Weights of a small GPT-style language model, trained from scratch on English Wikipedia.
Size: 13 layers, width 256, MLP 704 GeGLU.
Architecture: RMSNorm before each block, rotary positions, biases, tied embeddings, normalized queries and keys, capped logits.
Training: a variant of Muon for these matrices, 181M tokens.
Each number is 50 + 15 x the weight over its row's rms, rounded and kept within 0 to 99. Layers, rows and columns count from 0. The size before them is the row's rms in percent of the matrix's.

# gate: layer 3 MLP gate, 704x256, rms 0.0817, rows 607-610, columns 0-255
# up: layer 3 MLP up, 704x256, rms 0.0838, rows 607-610, columns 0-255
# down: layer 3 MLP down (transposed), 704x256, rms 0.155, rows 607-610, columns 0-255
gate607 103:46 81 45 61 41 44 47 62 44 49 26 62 35 39 33 34 67 63 64 29 44 46 36 55 64 67 47 41 50 63 51 35 28 29 48 73 45 50 64 64 39 67 21 50 57 49 43 43 08 50 56 64 58 63 42 56 85 50 57 20 55 54 59 65 58 67 27 48 25 45 66 24 69 76 44 62 34 36 71 45 36 60 25 72 61 33 85 65 61 64 35 33 33 64 47 63 44 78 52 40 38 78 80 39 31 54 54 56 31 56 44 62 96 31 63 59 69 26 51 52 30 69 56 53 18 60 59 26 55 37 42 68 40 60 27 32 50 38 33 22 52 48 58 73 58 61 66 48 50 69 76 47 64 49 66 55 59 30 63 59 34 72 68 54 53 54 27 38 69 63 76 45 37 42 42 62 69 76 55 32 49 31 37 55 60 33 48 60 48 53 46 50 18 55 53 59 35 32 19 53 44 55 34 59 62 52 29 63 57 44 38 54 46 53 64 36 52 54 49 52 40 31 59 74 42 68 22 44 46 48 42 74 53 69 66 52 64 43 61 44 36 33 53 43 84 41 54 69 58 51 28 31 82 42 45 49
up607 103:47 48 55 16 37 37 79 71 40 47 30 31 39 55 57 57 57 29 54 77 58 54 15 57 32 58 34 48 78 40 36 48 59 27 31 56 28 49 58 60 42 46 56 27 62 39 59 71 56 28 69 67 28 36 56 56 24 53 49 52 41 46 60 30 56 32 32 32 56 50 65 59 39 55 46 80 57 24 63 57 53 36 61 43 42 77 42 53 57 55 47 49 44 64 55 41 35 38 56 59 72 75 40 42 37 77 65 30 58 52 46 44 05 45 56 08 66 36 34 58 51 56 61 71 17 75 53 40 41 62 46 35 52 41 41 25 43 63 66 66 64 39 42 44 68 65 41 43 37 34 56 53 39 63 60 44 55 62 68 50 45 63 47 35 45 27 75 38 74 31 78 61 45 58 74 27 72 50 36 63 53 47 37 54 37 65 50 28 50 68 58 53 81 46 58 25 72 34 39 34 33 71 38 65 63 56 41 48 57 43 67 25 45 43 47 28 51 35 47 18 24 58 55 75 65 70 57 42 50 32 45 73 30 35 53 40 54 95 48 22 42 53 36 53 40 55 71 49 53 61 49 58 55 27 39 26
down607 104:78 60 61 63 60 49 55 43 78 59 65 39 40 55 67 54 33 35 61 59 55 39 83 64 70 73 58 50 32 56 35 44 70 64 60 40 47 99 58 37 78 38 64 36 52 50 51 47 55 28 54 39 51 65 44 38 72 60 52 64 55 53 53 31 58 53 56 70 35 52 59 46 36 39 47 33 64 63 43 48 52 34 51 63 48 39 34 78 57 57 54 72 40 63 39 56 53 53 46 52 45 51 43 60 41 67 47 53 29 46 38 33 53 15 37 36 60 43 99 54 61 33 49 38 66 38 48 62 75 30 42 56 62 55 69 52 56 49 55 46 55 42 50 42 36 57 46 58 81 13 33 71 34 39 20 25 17 45 59 45 27 51 34 48 43 52 62 41 24 68 68 69 59 42 61 26 67 24 43 40 49 54 57 24 61 35 62 45 38 24 38 39 58 58 45 48 44 32 43 36 81 44 40 21 35 59 52 34 57 58 60 32 47 35 54 52 40 31 31 48 72 59 50 35 13 34 61 86 49 59 46 21 25 76 48 57 68 46 81 36 64 44 53 25 47 78 64 30 68 34 57 28 64 61 55 48
gate608 099:65 59 31 48 75 80 42 51 54 88 22 56 89 44 66 77 41 54 51 32 34 18 64 47 37 28 33 44 58 39 67 17 64 39 42 21 56 57 46 46 59 28 41 57 47 26 52 86 55 08 62 44 20 60 60 42 60 55 50 28 43 39 27 50 50 54 59 37 48 65 57 25 37 37 24 51 48 55 39 66 50 49 48 78 37 42 33 67 58 82 55 62 43 35 46 76 41 61 53 56 51 52 30 26 52 47 47 45 32 62 26 50 15 22 78 65 68 50 73 60 42 21 61 35 47 51 53 49 31 35 35 65 55 32 76 72 47 47 40 47 57 55 57 56 65 81 76 70 49 51 54 62 48 67 52 57 43 40 56 60 47 49 72 38 35 66 48 33 41 52 48 44 44 47 51 66 56 35 74 17 37 26 47 71 40 28 84 67 41 71 47 54 63 46 66 35 51 39 31 36 60 48 52 42 29 38 42 56 54 51 28 62 32 39 51 31 56 64 57 65 52 20 62 45 44 48 31 23 48 62 36 36 67 57 41 63 37 48 71 57 67 60 44 49 42 61 69 60 60 53 40 58 54 25 37 60
up608 098:33 41 54 43 20 49 60 56 69 39 51 46 56 46 31 39 68 35 53 51 37 63 23 69 70 20 54 56 58 54 46 50 79 38 84 78 70 46 58 62 50 52 64 43 55 75 37 43 52 58 90 37 41 54 50 40 36 43 45 45 70 69 61 47 56 29 52 55 57 25 44 60 57 58 61 56 38 24 44 30 50 35 19 55 53 88 59 30 34 63 71 57 49 41 69 62 50 40 51 41 55 73 69 60 38 70 50 39 86 27 56 46 56 55 36 45 56 61 66 73 43 62 28 57 30 57 56 42 61 41 57 67 32 52 47 38 55 35 75 51 51 28 52 68 39 47 50 49 38 70 43 45 47 33 61 45 62 58 44 46 38 52 33 40 60 86 58 45 68 61 61 43 64 45 37 74 31 65 33 64 72 30 65 75 85 58 58 77 78 50 24 43 39 61 31 59 45 35 37 69 41 35 49 52 25 06 32 25 48 42 42 61 63 70 52 64 54 77 24 54 78 58 36 40 47 62 61 55 42 48 80 32 30 28 74 65 36 51 38 47 52 62 54 41 37 36 16 47 40 52 51 46 49 28 52 80
down608 096:40 51 45 65 05 54 48 68 39 39 52 43 27 73 36 44 47 55 58 66 37 66 47 47 55 60 55 56 42 53 23 41 48 50 34 60 40 47 38 44 91 68 56 43 47 30 53 48 28 40 33 53 46 65 23 64 70 57 60 36 48 41 48 90 35 52 36 55 68 87 58 51 68 35 47 47 70 57 59 61 45 44 46 42 51 44 50 20 44 65 18 57 62 58 67 58 48 55 55 42 36 50 38 73 50 10 42 24 47 47 51 65 42 12 73 69 50 40 39 45 51 73 45 56 64 40 41 51 55 81 34 31 35 35 23 48 54 67 60 86 50 39 35 47 70 57 50 34 32 40 68 39 65 67 40 49 49 25 66 39 59 38 80 62 45 54 41 47 23 34 38 35 61 47 31 44 75 58 54 56 53 44 58 58 46 39 66 28 46 69 50 43 90 00 73 59 72 20 58 76 34 54 51 41 56 32 44 48 40 51 74 38 66 39 35 55 43 32 58 45 28 45 49 79 49 57 62 45 33 57 36 43 51 57 28 58 70 54 61 66 60 26 44 49 41 50 50 33 39 35 40 34 50 59 51 38
gate609 098:59 35 54 50 63 52 44 43 33 43 35 59 38 40 52 74 72 45 45 60 47 53 39 51 66 17 45 35 52 43 67 45 23 30 48 35 52 47 30 79 10 40 23 28 57 56 51 72 57 62 20 50 59 64 82 57 44 44 38 59 69 52 55 66 45 70 68 34 80 52 50 35 76 48 69 46 80 25 58 54 44 58 49 39 40 44 63 68 52 29 32 30 62 47 82 36 38 49 40 26 64 55 58 62 23 44 57 38 38 60 33 61 30 58 83 79 56 67 67 61 30 51 64 16 42 20 51 31 68 41 78 30 89 53 53 57 49 44 41 69 48 25 36 51 34 74 46 28 64 57 52 60 46 65 52 38 57 59 50 54 72 49 59 18 55 45 34 56 33 48 63 48 59 22 64 69 56 41 38 61 50 49 39 53 45 62 48 21 48 45 57 75 47 34 46 32 28 29 38 47 59 54 54 26 32 34 58 29 73 40 69 67 43 35 27 68 42 50 61 52 53 44 58 52 31 36 33 46 70 49 85 48 34 60 25 48 59 62 83 56 58 64 32 44 57 38 36 43 48 73 64 64 53 46 57 34
up609 096:26 66 60 33 51 39 67 49 65 66 56 57 40 60 59 49 47 43 64 60 91 44 45 53 63 22 42 74 65 55 50 63 49 52 54 35 55 48 45 46 75 48 62 64 34 70 52 45 50 65 34 57 78 57 40 61 44 32 47 39 72 65 13 61 44 51 62 43 47 59 64 46 46 83 80 37 53 18 28 28 47 37 51 86 54 18 47 61 24 42 43 84 68 50 54 60 63 60 48 65 69 31 45 53 56 23 41 56 65 99 49 34 82 28 65 11 45 55 42 35 63 71 33 28 46 27 38 40 83 46 33 28 27 45 52 62 56 54 51 47 53 40 44 52 73 37 53 62 76 43 71 56 52 40 48 52 50 36 48 50 71 60 69 32 24 70 57 47 61 21 33 54 51 46 56 17 35 50 48 43 38 61 53 39 55 53 78 40 36 53 45 52 69 51 44 57 78 32 62 35 53 26 47 54 53 47 34 35 39 47 52 47 64 38 55 44 38 47 58 30 30 59 52 40 51 52 26 51 42 59 89 68 64 50 49 29 59 43 20 69 35 41 38 66 64 38 53 48 76 50 52 72 60 61 44 36
down609 099:40 56 75 33 65 46 63 38 46 63 73 45 41 50 58 72 33 61 31 50 47 17 41 51 72 47 54 46 35 73 57 55 46 49 81 44 60 26 36 36 35 43 33 13 16 58 42 39 61 65 48 77 32 62 48 51 57 39 23 48 49 06 53 53 44 70 47 36 54 83 45 53 52 29 63 69 72 38 51 79 57 40 40 50 42 57 49 46 22 38 61 78 48 45 87 24 24 73 52 80 69 45 22 46 59 46 44 55 55 69 18 47 70 52 47 64 44 35 77 61 34 46 55 55 30 26 57 35 40 34 62 42 78 62 52 54 60 32 66 37 56 68 54 46 44 83 63 53 74 57 32 27 57 48 53 43 51 66 49 54 40 60 52 11 44 35 75 37 40 38 53 50 64 52 45 80 30 57 86 60 39 39 69 44 24 66 72 51 74 71 58 35 51 33 43 34 54 52 42 61 71 37 38 34 65 50 60 66 37 37 57 49 64 40 46 47 30 66 44 55 36 29 49 43 49 58 20 38 28 59 48 31 48 53 52 41 47 64 56 37 77 43 52 51 25 69 40 60 54 54 52 50 56 52 29 45
gate610 099:34 43 74 56 58 68 54 45 55 26 28 44 47 42 55 50 60 65 99 58 20 63 38 79 34 52 50 37 30 64 61 66 57 44 49 47 77 69 23 41 62 66 98 32 42 40 53 69 46 45 54 21 27 37 53 46 40 66 81 40 54 42 63 52 59 26 32 78 46 50 40 39 32 68 76 41 29 69 46 22 54 68 41 66 47 38 31 45 27 54 58 69 43 22 58 63 41 52 62 38 71 21 41 25 67 35 41 60 68 44 70 46 44 32 46 44 37 34 21 60 57 49 50 66 52 54 54 69 56 53 62 45 64 53 41 42 52 42 52 53 53 61 39 48 48 62 18 76 49 51 78 50 49 78 52 49 57 38 80 62 59 74 49 58 67 55 58 75 52 57 50 41 49 48 61 26 67 54 60 59 59 42 47 54 61 61 58 58 62 44 45 51 71 47 49 48 45 62 46 50 44 99 24 37 46 41 61 49 40 39 48 32 80 36 56 50 69 38 91 19 58 39 35 59 35 33 52 61 31 40 57 46 56 25 57 55 60 43 59 85 65 52 58 43 36 49 46 50 73 51 44 47 56 27 56 48
up610 105:60 29 45 67 38 41 44 45 40 14 72 45 34 51 68 66 35 41 38 52 34 32 65 13 54 39 56 30 54 16 45 43 74 33 46 40 52 54 62 55 59 46 45 58 45 38 30 54 74 41 40 79 44 61 31 50 43 49 69 74 41 66 60 35 35 64 41 37 62 46 36 61 47 53 47 42 67 49 59 67 44 46 57 25 65 88 49 42 75 48 52 34 64 79 62 35 36 73 40 50 54 23 76 55 59 69 40 38 41 48 38 55 24 29 74 51 30 70 53 23 33 39 45 44 50 52 56 64 75 55 33 58 23 44 45 06 62 54 34 61 52 53 41 53 64 35 41 44 37 52 66 43 57 48 85 53 61 62 58 42 28 66 54 38 55 49 41 55 23 58 64 64 48 52 39 53 31 59 50 58 13 42 51 37 82 48 41 54 51 60 52 32 47 66 46 38 37 37 50 27 41 55 43 33 55 44 22 56 83 46 37 44 48 65 52 67 40 38 40 56 32 35 31 79 50 71 63 36 61 31 62 31 52 63 85 36 82 33 47 29 67 64 61 94 42 42 71 35 59 31 54 55 37 41 30 68
down610 106:68 48 75 38 56 76 37 59 25 38 55 22 69 07 62 48 51 46 56 39 63 39 48 75 79 33 32 43 51 32 69 67 39 45 39 33 27 58 50 45 39 35 53 48 45 65 69 33 20 58 67 65 54 26 42 52 64 58 49 52 51 44 54 38 37 27 44 62 47 42 52 56 67 63 72 50 29 72 56 73 76 51 53 47 75 46 57 55 17 52 51 41 36 59 67 48 60 77 52 56 59 47 53 60 69 41 74 76 67 74 58 33 49 40 64 87 29 52 72 36 36 82 57 11 71 42 51 71 26 55 71 41 20 39 68 52 64 85 49 44 58 47 36 45 40 69 70 57 54 42 25 39 60 36 79 38 83 70 45 55 44 57 31 70 46 53 72 63 68 36 61 48 67 67 42 60 30 30 66 26 44 49 19 60 52 51 61 42 46 34 36 43 41 64 55 61 52 40 44 60 41 27 75 46 63 39 45 50 37 43 55 56 38 47 61 74 41 79 58 28 52 43 76 59 70 65 64 75 45 52 64 76 28 55 38 52 42 46 69 56 67 58 69 59 54 44 41 33 68 59 43 50 54 50 51 56